Weights of a small transformer language model.
Architecture: RMSNorm before each block, normalized queries and keys.
Training: a variant of Adam for these matrices, 160M tokens, 4880 steps.
Each number is 128 + 32 x the weight over its row's rms, rounded and kept within 0 to 255. Layers, rows and columns count from 0. Numbers have three digits each. The size before them is the row's rms in percent of the matrix's.

# layer 6 MLP gate, 256x96, rms 0.135, rows 246-255, columns 0-95
099:103099114147122192064178120147125126135174152125126074108158149126113090135137135170170085138118087170183206114139161129122145154145136094139132118119100137148095150110164204180133160128091100169169155115207183144080114117152112165167129171139100115135125133129063147125085099093061164121
097:102097129192122141141078113113147145193152133106108096157180047170125135136076128193132121183147125120089110145150098151087139142102150169140168134105132139150108122064105133145177142120125201147150138158177113135144055086139080083105186184086113115156118134075127151076113126112098115127
105:155158121177124130174133098143164133114145117106137150143043102145154067123119077118072106084104112162110130137120169169170143124173201144134128104092138117145111102103077203182134112093092162107136110130154203152160116107109107100170136180088124110103182160140165130090103132160155174071
106:129151162099188173113131142143131136130171137112105115179135096218141073070068122197113141124123092124106151175093155127129156136084083167158128142121113111071134126127146124140078133147073123138111136120230116123103187147173124085091123120144127121168106107167138105100076124144097117193
095:113130121148107180103133129146150126063133155111092096099145133130122066112157115165122131048135137160109113191098097172095152188134222181170125148100124041136109106077072140156137152109124159153071172152160092085160093110148083175122170158149136133124145109125128164140117132116093126146
092:128134107140152145147099140129116137182122159125146120193138116119092095136135130080121071157170206126106154097183138152189118076122153235073120134146110175114136109178167163060174088165166114167099109113161130144149147115134131120146196194147132113131160103159120109156143127139140108085
094:119122156138117160175103173143171129130097104104134091122119034061147105121136145098136110182148124152113106155136107092135159110222082100170065191142143123126205111129131137160105106141097145145095165135130134144123054163089132123119111092097155144118113130167154111108116160095041147093
099:152118079055167159118180097153104156138037137133127150170125087126145143137109178169120088148117162102114156125176151092079101170088147141121137078132092120123113129101072117075120123163129142150115158123131164089130077100144079114121081112113108120124113140148115231071111095123059153130
102:119121109129113092167155122157102127104077155107145172253157121190121102101150103139146120153066122152068084153187148083187129130180108102147129074133137155158092149151094131160132126119119116094135141134169077116176144109144103111142131173180086084090123137113125131078156090094100159153
112:100122119136204077163193109119124144199125163109107156123187136104117086133120128112115124088140075112048103134149164163138105142149094106081154083159176196087148142177149122147147064133134152138085094116116118144124157098137094165128096173116139100108127169105164138068086155161077146156